Part of a small language model's weights: a variant of Adam for these matrices.
Each number is 500 + 40 x the weight over its row's rms, rounded and kept within 0 to 999. Layers, rows and columns count from 0. Numbers have three digits each. The size before them is the row's rms in percent of the matrix's.

# down: layer 2 MLP down (transposed), 832x256, rms 0.0913, rows 460-526, columns 0-63
# gate: layer 2 MLP gate, 832x256, rms 0.0957, rows 461-527, columns 0-63
# up: layer 2 MLP up, 832x256, rms 0.0908, rows 461-526, columns 0-63
down460 104:509471527443512517477549569475516497507416491472483624541464424612545512536555506448554471508521461491463477503541437508466503481544503514562476516480510534480532434472470506509572462457539547
gate461 097:520533544497570516474537482491520535518473572482528498544488507496494491525578515517480463463495582518425452516480456529442493468501511509569511467400535504529557498555497507514503552451530548
up461 094:416529461536514531486513499505525486575553498448514499440450564424460545454508546463499463499419480558403496593532456522517537560479535488475528447492495473498543492519520477450473540529493496
down461 096:546488498444536475432471467460501461506506470540561578449511512478478545510512505525517467459528459483491507515584461545480479484512517488505482544553516546517499267467489563538456583503491551
gate462 099:505497511510527561479490514479482528521495444515479423515518543513493529473484427544595486494578605481546499509509525523552555497497397456498495432511517525530489569467534537457493511478514492
up462 099:562527573465467446554509486555531537457456488474463497491459474458448494549578523535446506452490465543550505514482473502478580491490492575547505515469484503530512504564575449548491577547472467
down462 104:527532471472420515577490524530473508506472513454502514464468483446461455540480518462464541415484428564443499500464493500473468568545513515470471469558516475497544487463584561525517489443463484
gate463 102:525487577492585529506495502465473498503479500568498469463524520515568395471540513541474513471495396450594551455598509533546427556484492463498540531565519432489493426505488558539496510514574505
up463 104:473507462468462479544502494475487457510578536488462488488473528460464535580485498568500488544524560472566450515513517496533506529458501536429465474464560527499462522510423497480549453501486478
down463 104:519515512522526578485499453529538459520543518548564457428555568510500501456428490451483447475562440521510555492527535557544541544527553496500573457561564510491401352446508473495546574384498535
gate464 098:539538473518547495431507513544464519444474588499524501550521517496560494549531487582501405456548594510525449495504526487410543480483539428526493480516524501462448488588505460449491548524550534
up464 100:502486485560523510563489520507511495525490512532431532489410505467512524454582567487516583503555469528457475523505459486525527504459501447543544491543476494450489535464480467456520530582502484
down464 103:490529518479512470503550499487505569542452515470507572493523525467471509534510505517508477507532477513459496487474508396479474515514488458505567500463479458499543428535522513509483474529461491
gate465 095:498489537495474506416529448414545437495489491542516515493495519463499604469514460379417537451471513544499481509527507507427515540484487492421472469485454507464396479444480523508498493461597561
up465 099:524494493503483465566429531544504480563443442453525592497478449499529528486474533450553514499496524484447448458549447451492541541483504513540504506501512515511526448504449560472470519510538458
down465 100:526551454482501456497569535533482472502519526441467509502495492541518538548510537486476481443545572515578460433482476516471484546525514517477534501476528542569599545501538535447499504546498548
gate466 093:476489503419559512504530493507503426516493533471553522516408550524410453557513605447444529496495515524518503495503506524574442520503410536473472549483525530449448532425490479539472495432504551
up466 095:491537494514484556529489523473528419512515519477540476487548448476518555513506532489535552440426524578498454507504603522477466466544464496511547492486523510496503510476504471526568536431520501
down466 096:483567444521489527530501471552521493489453567546526543526519552508479470408484470556509481505533523489536477482466504518511496476428420485572517502516435491513431429543544472474522413500437482
gate467 103:589484514499493437537509480520467508493476546520529451511476482453514472533547459531508499484518461571514553468548528545507487524474447442531483532544541467528475503478482522501530483525493447
up467 106:514527482495483464522481506518591485561448464486482552529521418524517462459512477555469489558497524484473442487480517503491514451520473502426477445574434498506470534474493529414420492594516532
down467 105:530509509464439601476532516483495541485500470538573497509554484497500537492515554463391505514451470433493473529443479477551493476581446431456546472532495478459512596551443542537476503443497493
gate468 089:488578489555464458543462458491479553444422579497393511511492459538446489466482512487477462484429430495517459491539458479526491500507439485411472464470496521513506461536517517473509471510482604
up468 090:520510445484470485457438477547473551559470461505428541460496512465436436457496466543461506515448458408456470521545496489529509422544429480466473445486489412510478512485475516392522484463525483
down468 089:490475506520478436475498515454544536487456554530514448466477493559485457445465513479489471465433446531509529447533496586490551522495486477471494470500515532412466529487504501524507529501514535
gate469 102:547429493501481589467511514526447490452511566509435536461556551608533482510497543487487587478500547509501484518476465468494495546518519531526480542511513517475427538519366481487437449559513459
up469 105:529545537522502534487518440500546526499520474501508556469451501435479479411457508499508458577477529428438464463529456472520563476494550533523429410471511503501493490451469502524484528542477542
down469 104:495519452499560600467506524459542538451529452491546471460505516566539467487542516459442482505497490472429502472490497558505566427456471552462531547530434503523496459427514547545516500464445490
gate470 095:514462513493428532531557529529504468488546527513493567514497519540512506571476483544539522469534589467544503518510568501512494478489515479495500530485515461455522520531520468489494437551396507
up470 091:531505507547540469521515550556481483447547440445501447468472503473588567434488485488561487514487524514546547564472452498485476600474480563479486483482514493502512483440495522480447527519422510
down470 094:528487478546529445533527479537440490479465499453485513499496457503567582472518478510551496551551540468535562437527459526415449545505530544511443580534521510485520563472481517498536468524452484
gate471 113:512550544531487422491476479510516539455406508516528514507518490468511546402503455538496512514450522518540517564498554508531510422487492536522538484465475431480511495517508490518539454460511428
up471 099:443546444492492533478537540409443539491499453479513541506429495472536472518536493511481461499502499537467527433522506509557382535450541480447480529481467499536463488533582518495456468546429500
down471 105:513491525491512464473508453549437506486554548506479532446507479506486506495504548453476566441504490466479498545482491403508465505500508463552452503465515530482460359485523584514485529513539474
gate472 104:469451490451461532556523533488501529443505521517448494437454502505495473469476586540437568442530463543530537484521511483546460532498521470470453524552491520419470502500512468506513548507475511
up472 107:441504569521529524510547508524506414491481534521489526412482496518412525464526568446469548471444507545503431483519472486443513509448552433444478483526508542464463504531596570458446486629411543
down472 106:474564476528467531551473505552496565454487472548561524552505508456521503509536491492552467532444573489457446507532501492459567466486459506502459498486457469518524597561432465495438498445524595
gate473 093:470530545490456539517504558460554439409553488475447497505424541425489493465590530515488484468586465401524496553456450504502468523491510563515447512561479494560539480439545507495501439458503493
up473 096:519447478464546539571519509520406491457443530516477488484485531554495477510479546503447478524543532474481491515503494520473566442477484520518476512409569473453474506555584557500522401481460449
down473 096:544489577485531531473569492442555493476542548528392476519512538483490563445437541464570494489535453443473493507522506607480509520449487527526459473521535554522500453474539533379558430505527519
gate474 103:469535480520444508560499509516508543511473448541464484510523497545528506469451460451499463521466530452493546487454487413523508436520497502412409480513487435483457485475472508467475489513483475
up474 100:511546543547437491476559485527503476471513545505597508554495440497435501494500533502436502490537550484493505502524506487484529481493473392530511498559499522445516497566548577478459491496450502
down474 099:473519433471480479476508545535419532510518512484427515519513490538492542498577508479495476566424475555513447506514565455544529521539569482514624496513524489469482531556483482492495537531511481
gate475 098:535522517497452530573427537551480483473540492528507542557477448493499588552573486484534474519488547417471446519445433486455502509512477526530539513476486553487543500350526564465459501514475525
up475 095:507464437522520526414567502524475512468481464433538480555494520493455479482538404515461522482524467494443544521530506510576575537531535529557496569513494492445468553546497477560529537456524497
down475 098:521449526475518456490464505461495490522491430552460456496534506538482507501542509532545521428467538519502481468509569440466492537490447503483520497506488518567521502515514515480479536486451486
gate476 095:456495504519507521492549489479537512539452547456531407471454557513449419498389510460464456543506540426455455503446498464514553531476493529499452539496458522469423569499469545505485447483488499
up476 098:522477417516502537528462497457562515490420510571395533515508512467505489439566506510485459558585507439462434505405466482484561498471552555501560470488507482474511520478541421514452442528493490
down476 098:471511481506442519451431544381473551558534442439448396489514476512423545512543496473568516432516460497498485533547496478531522491505483478456546531483525473505480450488531550508486435467476569
gate477 098:486484477503548510522538493477559510562483576523436453444519453457484470392453496494515561513457458551492477516573593460521502505507472473503549494489534537431514464469525541434468458501453525
up477 098:516515485457567474443528520476458493516408558454509632460451560512486514459532482495529514535493477476557486498498493496437515486594500516547445399463506507563479505534517509485544472540523466
down477 098:462446551502585439463571509491469529430480551525500486498503550523502502451483479457494523477531508518566527558479448644517478553486527471462548496525536470438468380509555489462523540450473474
gate478 094:528469507460486528442420428522462459502473514498492487524500510485469490541474469523480531505524559517459510420543543497536576499536518508545530518482553544592508465408489503477524494407496438
up478 096:568534562505453479482476493496516516479528470477478488503529510488466495437531425475527524454525426506544594546556507544448490541510466422466487386511510467467455491459464517412547506505475573
down478 098:519506459522552471498479551473549484462503466488488560474526472510474474512468526438516506535484531463513554574499530379470484387433547514499473483509505490464516552505545578470550587575559546
gate479 097:502455510476437506550437548587581513512495504538499528424557495529552464518493528488495469488438534423520450488530458509510460462485534447456459626510490480428496505499461519442520510502521523
up479 099:500519493492555524454505499578446439526518453505534547598610445450508543468564549449529506477486461501494518433531495531524524468510504470534568550442497524524559478544480452503526448551486478
down479 099:557536399530484501538437559590478484465429487501534434474493461486564498448531531512522565530472484498494490494481422461480524459455532494576428502486481468523507669524486467488514491539493570
gate480 104:482442451522534506508503503485475585449578507564511467518443504499489443492473536497474473499432500536452550488535460484439450554536442485549526529446537463535484452556489548453463448451383483
up480 108:523544488496449476559484518492541549545539418478469527449338541527480492480458483527468490493461453487543421517517509510526516517483527501506568490479425465520593514473544457488441478508519601
down480 106:518457535530578534457460515491497480438455560504459526514584409499472532529547516486546532585500495476509523568474562487435472455513529457518455468488544528506526541433537479521432604586482462
gate481 099:562594473547557534426488501457464470446539490498503504546541486533454468586500480565486455473549456572477425480496464489551455451497512471511548505485532497526538569533558501521553500459508516
up481 101:488496514464555514449540490550548521529499509459554472448477476452450503486499530512577480554556502505524521524504486534447493556503424375548496455520483483524499509546545440432539531522503535
down481 101:522489580535462482531543497529521463504402515443500546406490471507506481458533526449462524522492538550538550490416467578518491453503528523517510489456467503486485479494572448530529527520547504
gate482 108:547407436529498476485444463528458466585408507487467484506531430504520540521480491505584425445500458555494518497435555481562511512475529518416494485475515389529554534534492482468500534518537504
up482 108:549516516579523507513503475489545469475430517437482492547471476568529472547575491562485451474586444468514511530492572490596516479491520608508541517449531501527536559523573507490513509468456496
down482 109:547504518531558481493527404551470595596463495468470553573507478441509543492519448533534530475482506582553529478534508532549503520500476555459503436440480541503491384498455469465508474510531489
gate483 093:455556542511547522542442467601537581499504427532493537523479550462543480481494520489488477511442519491483565544521434474583474438436581539486533514559518474547492501481495539447434498503516520
up483 096:465490492478551577477534471545465464531541528480434525488471489504458498566485529473516469501494494492491531545464467542461496546554468540449558605534506441421445582477439556507450552516454502
down483 098:528509443485516460476493500529495505525570514443462434451482513504570496535484552497491481511486476476450535513436550621572439486498535507515486508478510511555488606530494519461518516480516448
gate484 098:547488503489476508511518472432429549502555492462495577446442501528568496507463437493437484486471497521551449526497492448457434456605584520470410565492467489554483480505507439441506527542494513
up484 092:487520599550542485550427524478502432484548523467518553474523454535485505514543444405558528487480544551509527528456555538494508596457425523548456548523485480521555454487507507510523481482480443
down484 097:580461491501437554442509511507512447496389489543472486497503442429488469496505560535547473496524468519490509537455536607481526442439476488556585458513490549462483453465523530453522475453497553
gate485 098:486498518508511467557415475503501439461417520501447419537457474500506448483531439470517500555465437431524517547526519433478442444525461491415497474470523458416478543517394478476458448480491466
up485 095:493440472531481473444558461361551504566476418536470525434534509492557438411522492533552508534479459470538469520520433511477515539525505511481504516516525539504488491500462554491478524465486492
down485 093:511564544458441467488444420527507526484543507497501498511566527504547538457554522509514503501456531435504532551485509486487463550478464524440460531470562519421583438559592454432449524527499541
gate486 093:499506534494509427427506570577416546503490454518558518524462462542502543492559490476579484517514541508487500496483579496477436522449535508508495536493512506527480504490472469456519498518563469
up486 094:536522514526415572469521517488577462494520481521493507461521510501513532462422513504586483483478529513557577556511545467494487558504471556536522527477478585468559450502477534473543488511473561
down486 097:519542550498463566519471417546506500477457442502509478511487504488521531411531528528513591577506470570541485503524473545528517443447507427423479532507493511532528585480578557473509482506562526
gate487 097:529543509601500535469548524495509491530463548487554565504537501480440553489531501447521500439465554478472447567496510539539529465482494452510458506504574472513544580484465509501472626470527506
up487 094:458542484549519549467476489474460480539481541478533464530467475465517532496492494489450506484486494515492498463504473497581526507394534482529473494501464512607559514582500503546509489435523524
down487 096:512516415519426429480496558511456514491505547585452572549463522461527497529508455547456510580484460452501521456534489485579544516409541519521486475503491541522536566452564518452521506539439473
gate488 112:503477548477471498569483485573488553513491446445479492574514468518523543494534491487503525468419494497452467520506473389482451541603537442470455463498437417528470472476522477462521433576496506
up488 108:543493551446501514469545444520516478477460479507509456455511531521490471533564507510502439481542553454464447529487518553503531490451444533576535450539470472530531521537567567471528458454443448
down488 107:511513519539469428471503529501501525482563549539549415533549534519543507513494464451574429540464501520522646526450542590554497549468551440572478513564569515530521498524518592515449482471558471
gate489 097:544521497526518574530517454522474462468421508490478602563521558515507490582398517533456486487512449467504642457519510478542551518469520514505451540453482480539467547531487438473400472508517455
up489 095:546485549525518548404450480451490500460543496498474526484516495503495588535520476547465498527513520542472511512515486497517573424508538550521494524494555533493494513487542439530478548444543514
down489 095:414550462540532509531559506552506518568464465468470550479490517478508465460485534468541462484472559426467528516520527456452598452527522540504549533520418527467481396443538516489497527513489494
gate490 102:524468544529456479533514485492469473507497445537525448491493444494462453600420502425471448518438524507507481499515541485521524412581470503468476480513576473517506529454528519445475441470486406
up490 100:445519518506505507520544466554502574594523486492499560484394570522501424418443514457512483512444395530589489497524507435523534541561556446523565486465453492458514496486415469484533532483513568
down490 101:460488450487454491502443431556540501379527588505551445501498467545512478493487524531446552479516498485436592482467488462477497430435511532478474528486519564487517514533564506435522540494424497
gate491 100:533456566529451571502487472506471369489504534611586532508524477444560412562451526484478513470553481463546471476542554491492477519457515505509545476454515510483551512443537522540554475430516524
up491 101:513503559550512490545486607504479539396462562475496473480500534534434505523534520423495464494464541503525441489470489489550475492458425470423490469443525492510510445514472558518476515453472457
down491 100:503493534452482551457471469475480522512541464456488561517523489502470537520471511558562530546505519460532511443593500427497454516508515517480463563555498499523507603453501529480555420501500532
gate492 101:519448530477531524472538511510528512451626452528507527425491523476480518424499515533567487555541567526421464614493497546420436525516526505483512492463406546500460462483550513480549587489534523
up492 102:502444533510484482466453435454482498431547548503428543553434462512495456472501477471500571470487477441492492564480426477502497532552516555510458486518472567484526496468496458527510534565532515
down492 099:518520474431504444488532514496527519477486506433490501554519487452420535498577462517506451429490534504512465510507447494492586530469519474499542445473467514518449439433550531465517522551581508
gate493 101:545562472505488536520440528567470487500465519530540535571455434532465554479586490461533491522483522488546468527537427524496571490495513460487478510479472489565509524475543508466486437569444512
up493 117:495577547448506506517568531541419445531533526552524552508456496578487464552511573462518430495527464500545508492591549459479496477510532497399526538436524480474445438477506491457536486520492534
down493 109:572505557500516498434532522488520455446519476452500500498461512505494518499428521502507492424545413572562409466514494530536477497572543520529556558511549529537461510474516495475473630526490559
gate494 098:567543520537454467453596534518428558469463476586463464496501464534574451497564531527514513491569560464470466566547522499444492490508568489474478474540500490467452460549524454439511499465489491
up494 097:491531470470498471469471479595439455469529429514494502468462577457471497469554508487440475453451402501479504504440545482527456520470555517452480510580445454545489522504492468513481528516541536
down494 100:467526499459506522457476452547427502493457454447489477509507559528508514444515513487528513447532465480445526518426520536501490395500472539514471476499464530539492307486567465514467481471475545
gate495 097:497516545468428465487436515611502552471527504477534447440535500437468533543503536446493440577502475519474495482469537533437503526481496445497504544442551482485397498535513547465471480472531536
up495 093:499533501501501491502491488495513498527491515484563472505528476396438477460490599442478437484413536525373469515486543494543518487514465471522481446475461451561504492475466551472450488391502498
down495 101:442504496502542479523507488515411494493521507559540473522517483454510477514477502474553488575486525479507510430465498683471500509490471468558501517531496504478517588600519499475510458476571461
gate496 097:523515479576527564531612502459527510456408535536531526460464450554518464486487512497442458524582521493511481561573542495500529504553531586477525490527519500472513589424479479448474494468542528
up496 088:497470476616494539491533495461500474481431526465581511476502498538524525544472405429488409445528470536469520517510490506509502474488557522527498461494560503492495514518461497528516512455543536
down496 093:471529553471518539483453531427489456518476502490500436567498436515473512570496537500432514563529419530492556489507526453520505544553540527520477434503517526483526451536460577492475502406504508
gate497 104:522604437485460511526437533571481420478473522455502509465487504463444530487478573489512474457507579497448528558548463493489534452515453509474471479477596430490463517495493529454493475503494439
up497 104:527485502459504510496506567394492424527489501506482448433453506480534554488495483509482561531478457527469509513519493560535478481529496492535554481515502492475479500549416463495505512587489499
down497 103:447463492558431485570535468450575503538526561530477503481523479516477503507511447505472495512509540448583531545546461464508464486507537450471497479453499507445532530558477452483522547475511481
gate498 101:514504526491505578556512540539485512443510552539512531427466490479551435504518474540427552512453496479550509497514499519513483495608449525537532517509435499483553505454461460507517467449460517
up498 101:497493523540506492504434485524572480531532394468536506562519491483479492432533569431489459455476429460430525510510458489559512506514511484483429548395453530444473492430432544542595498462487492
down498 101:464411521489469541529453495458513487532473563541459441444509534503527463497488530477503458546509460492481486436497451530464503464509520504483486501495558434535505556461524476404468591527459562
gate499 100:548536539514530521496487534529473531532481492548535487538463444485439467454583550460503520500553523489487468508513508500452487544549459539513466525507562432480509521495436549484511456570455499
up499 101:491500502495499510561546528602538493531538495525513514485457480499512553533407519506509461491516460530556507500513482478524549486475508495543581485412478540465465475464509510482475534459458550
down499 102:543538549521538447461506452463529502498486463460569515486515553541476546499537571510534501454516443501487534553524466512461512478499471475492521525480559477529529432454538524466508527448481471
gate500 092:426483506542480538538488435506521542415527574509474574499532507501482530450508458473388450434471585518450431479497532505611454450391529514482521477512513475507472538580520454508414423428488525
up500 097:519556481518569534413562503481550492496578514531543472492533386500505476494513441484482489531553471546491488505479555501522510455440488527484514528531546603544496488503426439561557476487503471
down500 098:468451509491460538536509451515552515447576524559449503465466455517482539472447507498572519460485433533466541525526533496531438510497478550428529405488495548540568580481524527471557522445512518
gate501 107:602480522552484507511441447524483499506511500458445461536528477480500464483582524469487525495497540529477467548561463536465428471504474516469522547455483526534513438503420533470517475512540520
up501 099:542506558536472527460515500427494551549499507471492517531569494499487477505540550405543491496448505536536485481482504486483546499578465480518520492490450458546471533436497463478548577488527476
down501 101:469468541460481524490534553458535477536527559456526468478486466486492457544509526456562545490477457464462536523433504420508507493500461487493443471470510388416461505492488480433512503489498504
gate502 113:510525563494555487512435496531480510517545492497518580534478456553407546515497531439526500511567528501540519535579474458470469471553509538525474524454547493460504465482532524510408525474505525
up502 110:524503526522464457517521546358523555509503479509447514492493441456504470520474516487511540522507509467546536533465485500566464569487483458462498462528510529446501539488462495585521440473508492
down502 111:488474471522472517537514579472530549483477509526511406527507470504476457479491521458511497622453522431512535503496436509476556507530463512554458485505405456581510661506431550584517508566511448
gate503 100:443525482505565465455515482547464465597487527499549531488454515502488554524505496435541491486434570559494520568549439522482517489477513525477470467499532491559438501553545558417491536452574483
up503 106:501451535497514531558478415557517516465526511457476562508464518441449472463487496531572525501501460444455465560470521517428491518479493488502360465516484462514463456465513474564480513579577470
down503 103:551597551514562457483428545506474476483517501469445475598459524497500518522554505512511547501515529471457440483467611492503478540515497565476502512529573583560492665493427508462502481480537504
gate504 094:471524515543504505588526578546515544487469470426570535510485563484401415526498533473487498541472461490499511478526426481479520506578593484562493525516458481570541472509510462529499511511493483
up504 100:483473480437453484568586537486488466475512470561507490499422495533538518551480534527490455459563518476512463544505493548504438508494470472480456510435540514450434567480499563502526495477457548
down504 098:512550498519514413562463487548487489533471531471572391506521520467463422485411513472538419531525458472519560517483399478500579523531525514530470455506533431436509501484500488522477515481556495
gate505 103:542502442441465487489479442525471498507463466534437533458449497455454530507584543531462517533563492487553481548537527531544530545496552555488532551507472470539445524466409493462420522497508553
up505 098:500624484546488554493567450481552590528521442560493472492558453549505491451473473519523498545545558516511484513435522523538487502493496465476534470577446509451519525509585526502507540523484455
down505 097:469552496539504562525492438554555513529423482495520510518500532507502574488572482543505468415531530508491467514539526469524506528485557519485512526540473491476489420505521500410511471521526517
gate506 110:578458477421561483527501613539453577515491429428500436500489492470529477592444542437480481560527516540515466565515521528407528506547475516531533499451462424504413493449461577487467489494506484
up506 108:553488527484531506424501503436499477588545474465488467529540459389543515486476483561519521442479496487523493469472523541549433490519493525485527502474445492527439404498463550474470424543514534
down506 110:521566508538443456496499463491503519555535482532503478519535457493548469584481487503567506504540497545516505499522506507557449473489548502467502515504489469522513531516491527501488488578504521
gate507 101:457445517549499505502540548590461516528530412494577576433491448513483504557573501476490531417461507494482523470571517506475472546550556542538464435506506453527581479503486474512523453515438503
up507 103:529510501455517483522482546529596544490513486515495528466482475553464500453520430503522517440544555529474450441499423531488587445502533470536426413512450476520519517431521453538493424426471475
down507 102:515517486505479467514454571459483458563500529540506449526479474564535516542441492495519460442529481433492483484542426411504484524513437542486541496515434485474440543528409574563505511475506471
gate508 096:521507503518557529509538462503563602561449531456524450532500496514537466423516522550472502548488500529499479474447491536498499450454412513504506514448550489534551514528467514468515536497537558
up508 104:465478458464486565502467489445523511505425506518462529482464511466487509529548483478557534466484465419477504458469435566474599552589465463566423506530450477499532421420515484518541500517362399
down508 102:494521522506579566412484479512540518492500442531453470460459576448482522485532421468522521468528489484500569513474477467543464449539487481502438522499472526432523406544545515509493501399472441
gate509 099:499487444511465444505471477445520484494538479449524462495533583507510497581462513504493458481515498502576432461488450516528492481539541475481580541448539502412487538436519579532431545552467508
up509 103:488495545483412470500456480490559467435510499595550491512508526465515447566547485513514469488491511462520509485520467436528475504504517527432467559462504502527528444478565550476491463513507511
down509 103:541510499487477507556552548477545445499476588510518443509475482547506547496496475552547441470510524564470535533457465552569486483449541509473461433515491427521474542511480482506504527465500458
gate510 096:516537525424563545523469462497489446528509541513461477523491484439512474591500545506467510463484549481489557499554484549485477484525467509476556566499511462462485513502523530463513545446516541
up510 097:445468495524476536518458537542430494516490547485490494469446437488435500489428438500539500543547436494508512454463526492464437479499403528472503557501522513552556463443453526448562484419511518
down510 099:464515472478519537474497494529501515495459495409432433513519439423504504459628487512474522526459538516519466487525469653474526493556522531504530576522547465483493570472552501540525531509484503
gate511 095:529488483455514535545480534466464527491541415513478487436509510431498507495438520566502442487578533554513460423528532534466549551529449514440525515509541441481475460360518473497481533479421492
up511 090:569470473521482515499392568526500590441460543492439493481470469498547541492490523504519557533525492539488536492444536547581426483526494593520496564491514559525459587472501494480465397472509481
down511 091:520524459471471505537542460564469494531544457422480523496529502521478514601443538522531474513491509432533532453490463465472511507525519527532500500518517445537526680470566560462517548569481447
gate512 096:448572539534444501419508506456470429499468515451421472501445491562478504421545510513444557467578464474529480462460551501544508441419472485461561479515472479521530452513469499488515510523546475
up512 102:461490498522495538433516511489520504557504481456409533505546527503487560511484543543529521482525590524454464506496531531502570565459548437497515485538496498457499537542444477496550519499571515
down512 103:514568579487548411495538471563525512454487457498579516549531526487518502488465487442548545435584458456488497462500496425515550483501475533454586419539481499516490491498430501514461491545537499
gate513 104:500537515455501456495511507476572492518582490416503487480510481542524467542394610555515504476566541427490354491456418524525505532493471459538497481498573516421459473500479503516502511536491469
up513 102:486465460595469448465380511443489431516459532489454521474452552487498469416605453553468524531501498495476440496524482456473594497502554471495478416459516513544487506506483503543559469567490382
down513 102:527549469478528452511472525497461532500574482406442491530484555500451453467484556525522537476532474429547527492494480544547473493477551526536448485426448473535518424503441594437475534518455487
gate514 095:554543445568532471566503486548516539433457550475562493461580517483426509478544495505453526515497504484516531496533427485496509524542529503580522519551501507472521482519505532549462482499472549
up514 093:544546485504456468483507486473602496391539501521414506538489499489593490504635470486506503458470529483476515518504487546462566409514431540487490527484577486531503499509490419538477513513497510
down514 093:547478533531529502490505466495543457497546514560464559487548477502560498466458461450538485508502454539514480570525492512530468499512476526496473467568462547444416552498570474447502523498564498
gate515 101:537465464531475509521498472483556501542525462488554482541545494508558532457531403533576569568446394506468496551508538578511499549553573535462558498489503460511445515492534536510468511528522488
up515 102:486509475483494470485514547511430481443494488437539496477513521497480505510470485457528463477458452496595480445487478465452575510498470441521520550526518464532479525520519429488502490541480499
down515 101:503481531486520394538463516500487517447527538459470602496482467510485544471506531568550427478505525516453454477547441448521449491500478481504469532481562532509459525529433464496501492532502476
gate516 112:539443523496513484501488541520508477491454476490503469524501507425475595489520532452519506485512484538427511577474518473582485586481506408520400472470462511511451532487474444476522478512548546
up516 106:531533474504510500435500430565467519594485419513467492461488574533484483477473485460552483482478503589540551495476487443441576466475564504568466472484513481552484448591530433525503525472540564
down516 106:526554539551536462517522523472476543525507471558566480498493567513580466479443576491541519518492464415521548526524490487545469512529460466527566559495535462464506406426536516551503560489481565
gate517 102:484493470519503536541518516530492508516455562444491418464469565615495544478527465496490448508621489518499436419546460480477551544484566539550537499410538532530438485541499485525466512431514454
up517 105:464493463448562477484493566468483583525477586528521547600531565454407482564483464571470556481568505555529501442500503532444537460545455535500548512413521444511474507464470468442426500469477478
down517 103:495467510484527581523465459483443484497481481517495548533484529496502520556584533536496540535560485539518493491508562486461464490511511504435529488574562525500480527536518468458427440522506435
gate518 092:508485513543524487599577444506528384532496472496450518453427477471561485439515457438489576510527480511546486517504474433476476503560522471461482445490505435494454504447459452469580483489536538
up518 098:457523510436493618436550473419606540512473499477509505518446470465554473516480564553517467467516560516527571545513492505464482494490526509432476525556544474416519501529510556538512521470552497
down518 097:521526479433497541551537462462440452477510497488537503525456524567457543485574467496447501476603436551461455453477422460537482563485467544536505507559538629488461507531554521488438483472565484
gate519 092:495500456605537461478464485452495460571583496445487475556507450549519480517502487492587537475526505476511570510524503509450489532564446486533510565477526459455549538507503488564477572486534446
up519 097:528497482510533495504501534462483514491570552425488575461497548501556450533467527386484503525536564506478510504498473473497501517522509525593477498419502583468488481523539414487491532540496541
down519 097:521496487506502531551497546562489500475439487509450484487434487541560491473489526453492500509537460534510480555467542540564512544414480492489493551507462484514481606587482466466533435481525457
gate520 098:488494450493548531490493531527530473498547513507586477520564503535488463527521477607508462458523611455610463490515528482482492474479472515492535481518522549574490489477478427462463562473502473
up520 098:513464458460530546490440483474518478442527503578479503480493481552573502502529539536444501535473502428506467498520482522545536441404502472589551505504419569535469550533566452464503525467550541
down520 104:508449486446488454480475507523530499446515449571474535477593498534497520491545476510508471562406535387494470544565501539487473544469521483532508512504450553564476713471488538437485517495478473
gate521 101:506484486484480487520517396575538486513547508460517521486490489486390493526493530521539592521545529484495517500540519499553530508576480461465478532537533474528520495377499585468522459500498512
up521 097:491585523514513443552493565477445500497493401485502483527494431471562571598504412558493502437518462517526466559416507537457405533498542505454464509538516514494505568456518491485521459568473458
down521 101:497422512480485417522492569482475517544517454446522510431488512522518508534508474496543535550482482437560466505500512414451452498616483542499515515470507499467534634462460459546525474562529425
gate522 093:528518491413518564482490425448454491551509455496470527504444484525506554419510452453509518521551528438561479418529536502537473412505509456507496557498531497504544429481457435475506501508551501
up522 093:553441505487465492496526497407490493447560577493493529489530512500532423501556519510466499504541557531500501522477568454522460539468499431470547480556449485447495485528523438510455462600450501
down522 094:441537483531511425448493527496486581527478502499489480489461571501465510441523452499518468485518475514491498525470529429482511570530491492530523557504475476468505478521513470533550528481439572
gate523 101:542574475493451481467507445495526531534430459477481495421442505534489490509429491396498587488502529502557479515586433505496428471513469477485504493537555513455570472413604549525544540479469542
up523 096:510522461532525548520508496508482474464513506491440585487501555492458432494487523461544569452528521495477532526498498465448517518579452562490457494464448541527529510388502500488544490426557524
down523 102:481507500447484465526430490502485423467456534500489525489522474477506457499531480505461518437530500541466501517541472603589519478465504507520493497516509496520551666511468497512431490574507463
gate524 103:507601449514565469504475504573479475512542469511533576430465556528546555496449515505503451496530472491561492523508538464448458383557610515510470554420436530581482487524503472546506497540485501
up524 092:514513437473482510498540498503533429451550554537480515466538496458534481525510546543464440527505464531514541531476476497559444493492526484549509493505470564537515494496501484560513525548514514
down524 095:482476522557480388541479536439557543515512475467524522501513449559441515563450494548509522540451519526457482486516458609502511507526431485505467513483412438520444585552500534479474488545577486
gate525 095:389496526556537546564486447478468486504586598514552542493478515412422485464505491540538438474434521498442509488541431558600424488539475496529515529445488504463568474531528439501456510458522481
up525 092:534460503451489464548458531491505505490475494467474440536478509548564539512439543512517515511538527560492575461458522485468547615479491441499523508550542558545474517454456542443537538427488542
down525 098:525523449551449374462489517509563528503538434493477463474545521549531586501510494485530493542559535603510484472506555511512489481496513573507435483560493459600442627461448488492546507501475550
gate526 097:503422520459490461563514492551552578432513525427542480499483483520435514467565567461490500506532524500449528527594517536466519539502465552524537552450536472515524502504484490573475511512473443
up526 098:447432531404454497474460507461540513470477566505539463569527488505478456502496562502495511520563486482395561475518525525456513527532466499519550535461446467453592484567440436499595526498545506
down526 098:429502486509567558460487472456499487482438516547450466518483515522509522481528486439525496560481565489528466575484511549559435456508513494480480520487478558515491622502524482478507502512578505
gate527 099:466515521520527510460499506464479509473473607519453464489455458486465530556446491502517484468497513515506529482512489519508453455488402484508495543516549493471472422515458556494451503529414509